python train.py --n_layer=16 --d_model=256 --n_head=3 --n_kv_head=3 --head_dim=128 --d_mlp=1024 --vocab_size=8192 --activation="gelu" --norm="layernorm" --norm_place="pre" --norm_eps=1e-06 --positions="learned" --qk_norm=false --attn_scale=0.0884 --bias="qkv" --tie_embeddings=true --parallel_block=false --init="uniform" --init_std_qkv=0.0368 --init_std_o=0.0457 --init_std_up=0.0526 --init_std_down=0.0526 --optimizer="soap_variant" --lr=0.00586 --lr_mult_qkv=0.7 --lr_mult_o=1.14 --lr_head=0.006 --grad_clip=2.0 --warmup_steps=200 --schedule="wsd" --decay_fraction=1.0 --decay_shape="linear" --final_lr_fraction=0.0 --batch_tokens=32768 --seq_len=1024 --doc_mask=false --train_tokens=272200000 --steps=8307 --dataset="wikipedia_en"
Each number is 200 + 40 x the weight over its row's rms, rounded and kept within 0 to 999. Layers, rows and columns count from 0. The size before them is the row's rms in percent of the matrix's.

# layer 13 attention query, 384x256, rms 0.0391, rows 260-309, columns 192-223
112,195,242,206,184,212,193,257,145,197,212,194,179,218,234,225,172,174,243,315,178,279,137,136,152,214,171,236,205,216,118,214,206
105,179,232,212,166,152,222,93,176,141,215,257,119,137,259,131,200,207,169,250,238,203,158,200,203,221,261,161,246,249,215,184,188
116,240,200,268,216,157,187,229,236,211,185,250,162,239,171,177,281,196,189,230,174,200,207,269,196,173,193,236,170,241,216,250,191
108,241,222,147,144,217,194,188,169,160,205,182,220,208,250,267,193,246,244,218,180,167,190,199,180,208,195,233,200,194,206,184,187
109,203,168,290,252,208,191,193,242,203,211,168,209,201,218,168,178,185,256,175,192,189,190,228,230,208,251,233,174,226,189,163,189
112,251,174,118,254,122,222,239,211,138,259,228,246,185,239,235,178,260,253,241,176,227,133,177,224,195,257,160,174,216,192,211,240
107,218,247,195,213,172,243,198,107,148,243,208,209,196,244,228,280,179,194,206,224,160,265,133,224,222,203,205,230,186,224,271,198
116,139,214,77,188,182,159,159,272,234,166,225,138,185,204,194,221,189,157,176,256,247,216,209,212,208,213,204,231,225,126,191,173
107,134,200,184,196,151,256,236,176,181,181,204,230,223,194,251,150,238,215,168,203,251,253,274,205,172,129,153,208,254,276,178,217
108,190,270,196,155,114,218,154,241,142,191,189,174,217,116,192,186,233,223,208,189,212,232,190,241,241,206,219,188,181,167,192,232
109,215,211,256,220,237,98,182,252,153,163,187,206,181,161,192,200,193,201,249,167,212,172,207,250,205,191,196,183,212,100,142,180
111,233,171,204,273,205,197,185,168,213,245,196,240,161,234,187,143,144,179,148,190,209,115,200,225,116,111,202,245,212,174,226,131
115,218,192,235,267,176,181,175,211,266,225,200,181,120,216,199,186,230,212,220,123,154,155,111,161,217,134,185,243,216,192,240,185
101,223,165,153,271,181,200,270,178,190,121,255,231,195,190,191,238,258,206,121,200,193,176,155,165,198,171,259,229,256,183,222,152
107,239,219,163,196,152,203,199,224,176,222,236,124,165,251,214,156,174,162,171,236,225,253,174,179,237,179,207,139,79,230,199,225
101,246,129,220,169,279,215,176,188,180,224,197,198,175,263,185,184,241,147,264,198,244,166,254,197,205,197,176,209,194,193,213,139
101,143,232,132,254,163,176,251,208,129,232,200,185,197,173,245,156,113,231,210,141,260,216,193,195,197,207,91,226,184,135,194,137
105,231,138,221,181,179,172,155,123,214,169,198,211,239,177,149,168,248,241,117,208,162,224,232,186,210,129,223,253,189,236,167,234
100,149,202,220,265,219,209,202,189,305,264,200,241,240,197,152,194,244,176,219,253,204,208,309,235,168,144,143,224,145,218,207,218
114,182,125,331,154,243,203,188,198,211,139,204,243,195,269,214,125,176,242,292,209,186,119,166,193,256,194,229,237,178,245,202,277
120,211,157,189,179,227,284,200,202,160,174,198,253,215,170,223,182,261,180,185,238,237,168,200,149,246,170,185,233,168,148,221,192
118,225,182,218,170,165,164,260,195,182,184,155,179,287,239,202,204,225,165,145,164,185,163,205,208,207,187,245,251,199,267,123,204
115,167,255,297,158,227,223,173,153,235,137,151,232,209,222,210,272,275,192,153,158,221,236,251,200,141,208,231,185,225,159,259,215
104,146,156,194,203,225,188,223,217,204,261,176,194,276,188,302,211,223,201,172,281,173,187,238,171,187,222,182,230,171,274,204,227
104,172,204,211,156,240,214,153,170,134,135,208,204,211,176,177,252,118,259,212,235,206,165,222,183,214,182,206,199,251,211,204,200
106,259,168,190,179,210,186,162,228,274,173,171,174,179,163,270,267,218,163,149,145,193,250,260,254,117,177,185,175,135,185,124,191
111,162,197,224,169,157,207,199,306,223,154,167,201,161,176,271,191,166,230,210,217,266,191,246,180,170,111,282,282,167,141,283,149
109,189,267,166,217,141,147,231,168,183,182,258,268,67,192,216,208,164,164,202,252,238,235,173,183,183,207,198,228,164,266,174,199
121,188,167,193,118,178,181,80,153,143,244,204,206,195,220,202,184,194,182,177,145,285,235,217,219,204,284,242,235,161,188,206,213
110,240,195,153,202,259,200,219,218,205,208,226,170,220,184,196,244,181,304,247,318,242,269,193,191,250,211,140,212,295,134,178,237
103,148,164,168,202,207,182,188,209,143,223,210,234,195,183,299,188,268,278,185,194,232,287,220,249,247,226,286,223,144,195,232,245
105,183,202,118,236,202,190,257,221,227,206,220,173,277,229,192,241,252,189,118,159,189,238,227,217,187,252,255,203,214,187,138,221
114,258,243,195,185,123,182,248,302,164,221,264,220,164,128,196,179,216,256,217,188,222,204,278,232,232,169,242,229,215,235,210,197
111,161,218,135,183,197,318,216,206,148,242,237,170,159,182,304,132,286,265,216,128,111,212,205,270,209,142,191,213,225,185,191,158
122,275,193,254,216,193,190,232,186,249,267,239,221,209,246,89,214,189,143,215,223,205,201,225,156,192,183,115,220,225,209,133,191
114,214,179,276,235,221,257,213,219,202,225,111,181,230,181,129,186,179,157,236,251,190,171,192,234,142,266,273,255,268,193,259,148
114,181,155,195,205,247,257,275,248,207,235,253,189,195,228,180,128,189,197,226,269,193,213,281,210,218,209,233,206,217,106,232,209
108,202,193,175,218,162,231,144,167,202,246,132,200,142,157,289,162,245,206,286,207,189,231,241,226,192,171,127,274,291,207,165,185
104,195,205,210,212,247,185,153,191,211,176,206,261,218,194,125,222,261,186,244,192,231,194,155,194,151,206,246,178,208,161,189,173
108,147,218,227,166,238,176,275,176,230,189,194,205,205,185,180,153,176,214,209,211,90,190,207,187,185,238,153,191,207,235,162,237
110,199,113,152,270,196,178,310,221,181,197,169,273,199,192,198,145,152,225,211,254,238,155,172,244,222,247,169,213,176,139,189,198
108,228,221,193,222,268,168,189,236,222,216,194,161,182,176,177,190,204,208,160,125,189,231,130,212,220,182,209,211,167,166,188,185
111,137,206,212,189,140,204,199,268,263,219,186,271,186,206,231,257,202,133,157,123,226,170,163,204,170,194,156,163,190,218,255,180
125,175,203,190,194,255,259,153,167,212,259,173,208,214,114,185,223,228,243,244,156,176,280,184,188,173,281,238,219,211,126,226,184
116,159,231,201,193,258,183,282,195,217,181,197,249,195,192,190,179,222,148,169,190,136,256,216,157,206,221,191,150,199,219,244,205
103,276,234,221,170,202,181,220,224,206,223,216,189,284,149,191,252,135,230,225,160,148,158,120,263,295,153,167,249,199,166,193,190
108,254,235,156,215,155,198,247,228,237,217,208,206,192,183,217,174,171,225,189,157,215,216,147,151,189,165,202,193,124,204,198,215
110,196,274,189,171,223,289,190,179,238,217,121,232,157,230,182,232,142,225,226,172,178,243,178,250,139,190,121,182,236,218,187,215
110,153,204,191,187,253,214,123,270,161,258,208,303,241,182,259,213,145,164,178,229,202,223,175,191,140,263,156,154,110,207,233,193
111,208,262,194,235,180,254,198,236,261,240,192,172,200,163,218,217,137,198,187,190,140,243,199,188,213,231,178,187,134,144,181,210
# layer 13 attention key, 384x256, rms 0.0384, rows 260-309, columns 192-223
117,212,223,206,287,129,198,121,151,247,133,201,247,210,165,151,256,222,224,276,167,283,226,218,237,280,232,171,263,246,142,178,224
110,200,239,128,249,165,252,173,189,209,254,200,184,180,171,132,223,234,205,175,191,249,207,184,213,185,158,279,272,228,199,216,212
117,248,240,217,252,151,201,164,255,241,196,164,206,228,195,215,247,201,189,194,192,242,229,248,300,162,221,184,165,155,175,223,156
112,261,252,148,222,219,220,147,205,164,194,223,166,230,204,267,213,222,230,213,192,205,180,171,211,215,167,204,317,214,202,196,193
113,196,240,170,215,233,270,205,244,193,158,189,188,213,254,214,233,228,158,160,230,191,111,204,166,179,270,318,153,222,194,204,162
111,201,151,177,198,107,180,185,239,208,234,225,233,236,264,202,170,243,277,211,123,258,190,236,130,180,237,194,167,240,170,134,233
110,233,214,264,251,172,190,179,258,246,115,239,209,204,170,195,179,195,210,189,169,209,251,177,149,241,219,199,214,193,246,207,130
117,261,207,83,244,233,204,172,215,139,240,188,185,237,262,207,209,275,234,232,176,208,221,218,228,205,201,143,247,201,164,218,178
105,150,208,262,228,187,177,199,238,209,173,214,174,182,189,237,206,158,200,182,185,259,159,200,258,242,159,222,233,233,257,203,235
113,186,184,239,205,209,196,205,238,166,171,193,183,224,153,176,159,236,206,220,209,187,172,220,238,177,271,260,175,211,209,195,179
111,260,230,284,192,220,152,248,258,161,144,146,224,199,178,210,249,217,231,124,204,223,184,196,229,253,158,223,231,230,240,238,142
111,229,228,196,134,226,183,190,196,233,166,207,163,279,257,254,237,291,226,224,159,159,159,298,229,235,171,138,197,146,186,156,161
109,222,192,183,263,190,234,203,228,228,224,226,200,228,168,82,216,236,166,145,146,200,219,208,152,196,141,231,205,210,163,164,194
111,241,173,189,186,262,124,149,184,163,196,212,156,140,175,164,111,200,198,238,179,124,174,193,132,181,159,139,179,212,215,146,231
110,277,218,226,147,267,150,223,172,216,213,182,141,230,206,238,231,173,154,144,220,181,182,172,194,259,239,227,164,222,238,216,163
104,232,131,202,130,240,165,263,218,182,264,176,181,203,239,183,217,195,264,217,207,216,200,184,155,140,99,157,167,194,271,202,189
106,236,203,113,231,188,254,151,236,181,232,174,147,284,203,196,224,223,237,227,228,207,222,231,222,228,254,200,216,191,209,203,105
108,180,182,136,202,178,223,249,201,250,87,165,176,184,214,152,165,231,283,130,283,278,163,218,199,254,148,168,213,211,217,205,241
100,187,190,157,269,201,257,191,216,254,232,168,252,223,190,132,161,249,228,186,226,210,203,256,224,228,174,166,212,220,142,220,185
118,181,176,227,228,201,243,222,174,211,219,134,208,213,246,208,167,167,187,258,229,236,196,291,193,239,250,224,151,198,123,236,161
117,210,225,238,274,214,205,176,175,181,190,155,186,211,170,169,175,222,168,166,220,204,240,236,159,146,145,170,251,235,184,213,253
115,186,168,164,201,232,157,225,215,204,116,158,200,214,200,207,228,184,219,158,211,229,141,233,228,217,215,249,261,237,178,181,226
120,165,226,211,217,199,264,229,150,212,167,178,211,181,189,228,219,143,162,256,207,223,165,229,156,219,190,195,241,134,245,229,250
107,153,218,178,216,243,197,178,192,161,247,151,231,256,158,209,231,277,215,179,184,229,231,241,163,138,192,238,168,220,163,193,266
107,179,219,233,146,224,202,225,181,229,223,305,181,211,155,209,206,120,260,240,178,166,91,244,216,237,208,182,206,226,280,195,157
109,294,292,168,150,249,237,202,219,218,239,163,139,137,181,170,233,224,241,222,197,143,189,222,235,114,206,222,145,205,159,206,169
114,153,235,144,201,237,186,133,170,190,204,170,195,187,214,221,263,147,183,267,207,138,158,214,229,144,136,211,169,218,128,262,179
114,192,243,155,215,200,199,157,142,172,259,180,229,194,210,202,183,206,159,227,193,245,228,191,189,227,193,163,149,181,205,142,203
119,194,195,190,153,183,268,130,156,114,216,195,251,197,246,111,128,192,186,209,137,274,109,259,217,167,173,183,276,272,161,212,217
111,247,235,130,246,191,213,203,289,154,205,246,180,183,152,201,192,174,251,204,270,280,127,210,236,171,225,230,221,229,209,189,217
103,189,142,211,215,228,180,199,144,220,183,159,253,189,217,188,241,271,222,273,260,216,224,185,201,203,164,256,198,263,198,139,166
112,153,206,195,218,201,228,220,201,146,192,191,216,182,270,287,288,236,125,178,268,212,194,116,204,220,228,208,193,193,258,142,213
116,149,210,212,183,199,219,147,193,196,196,172,215,185,200,139,191,181,213,244,195,283,189,129,299,292,294,141,197,148,197,227,207
111,144,159,187,245,172,237,221,215,201,204,144,271,186,170,143,204,234,228,248,188,225,262,223,255,165,241,268,280,246,209,146,184
120,241,233,227,200,208,198,203,246,255,197,215,143,166,135,212,219,220,232,189,196,169,185,133,229,221,185,189,170,207,219,186,216
116,213,155,205,256,250,239,175,267,209,231,137,216,216,196,225,184,232,141,237,233,185,206,208,199,177,266,254,137,207,251,211,288
119,134,170,216,240,169,211,252,183,154,252,254,220,219,214,230,194,205,229,237,223,128,199,168,265,237,148,153,174,179,231,315,128
113,158,174,199,221,212,205,191,169,198,194,209,198,105,183,208,187,189,185,181,251,201,223,214,263,234,262,234,241,226,206,174,167
105,300,170,235,197,223,222,251,209,246,240,295,210,203,145,159,169,201,168,287,169,204,216,222,266,146,136,178,231,158,197,221,190
112,137,213,313,201,198,275,206,201,178,172,110,182,160,235,215,166,131,173,152,216,177,211,248,168,228,225,239,190,226,249,233,249
111,213,255,204,270,187,198,182,211,194,143,165,249,176,155,188,259,216,166,232,253,180,200,172,257,165,208,162,201,209,115,189,193
110,195,212,145,181,168,193,199,224,105,130,269,204,151,257,217,221,162,149,182,181,233,201,272,281,233,150,168,171,191,221,168,204
114,278,173,147,190,171,160,211,174,222,204,175,193,231,154,189,202,249,183,218,200,98,195,203,199,146,230,183,175,183,128,235,178
119,181,192,191,251,223,178,167,213,90,205,214,218,137,184,183,164,241,228,148,153,220,174,210,287,243,274,233,166,182,237,125,206
119,231,197,154,190,184,137,174,173,206,179,233,190,181,202,173,242,161,170,161,173,125,212,153,186,183,254,226,281,210,197,180,236
111,245,199,160,215,200,124,265,208,239,197,132,87,132,211,111,168,245,185,224,204,291,190,228,213,282,206,167,164,254,168,138,262
109,158,196,141,242,140,211,232,150,206,222,242,196,193,279,211,123,116,253,202,183,263,241,185,179,186,232,251,165,150,138,143,230
108,152,215,148,210,89,195,228,232,169,185,212,150,241,237,219,129,156,241,113,177,253,176,224,205,196,197,207,227,211,203,152,179
107,175,234,244,182,211,178,127,215,196,144,232,183,206,276,210,153,152,177,226,236,173,191,238,153,208,211,167,183,161,219,217,187
106,212,207,196,197,188,151,131,249,233,234,162,182,154,221,188,212,149,253,195,265,147,193,146,189,147,239,191,145,195,300,229,202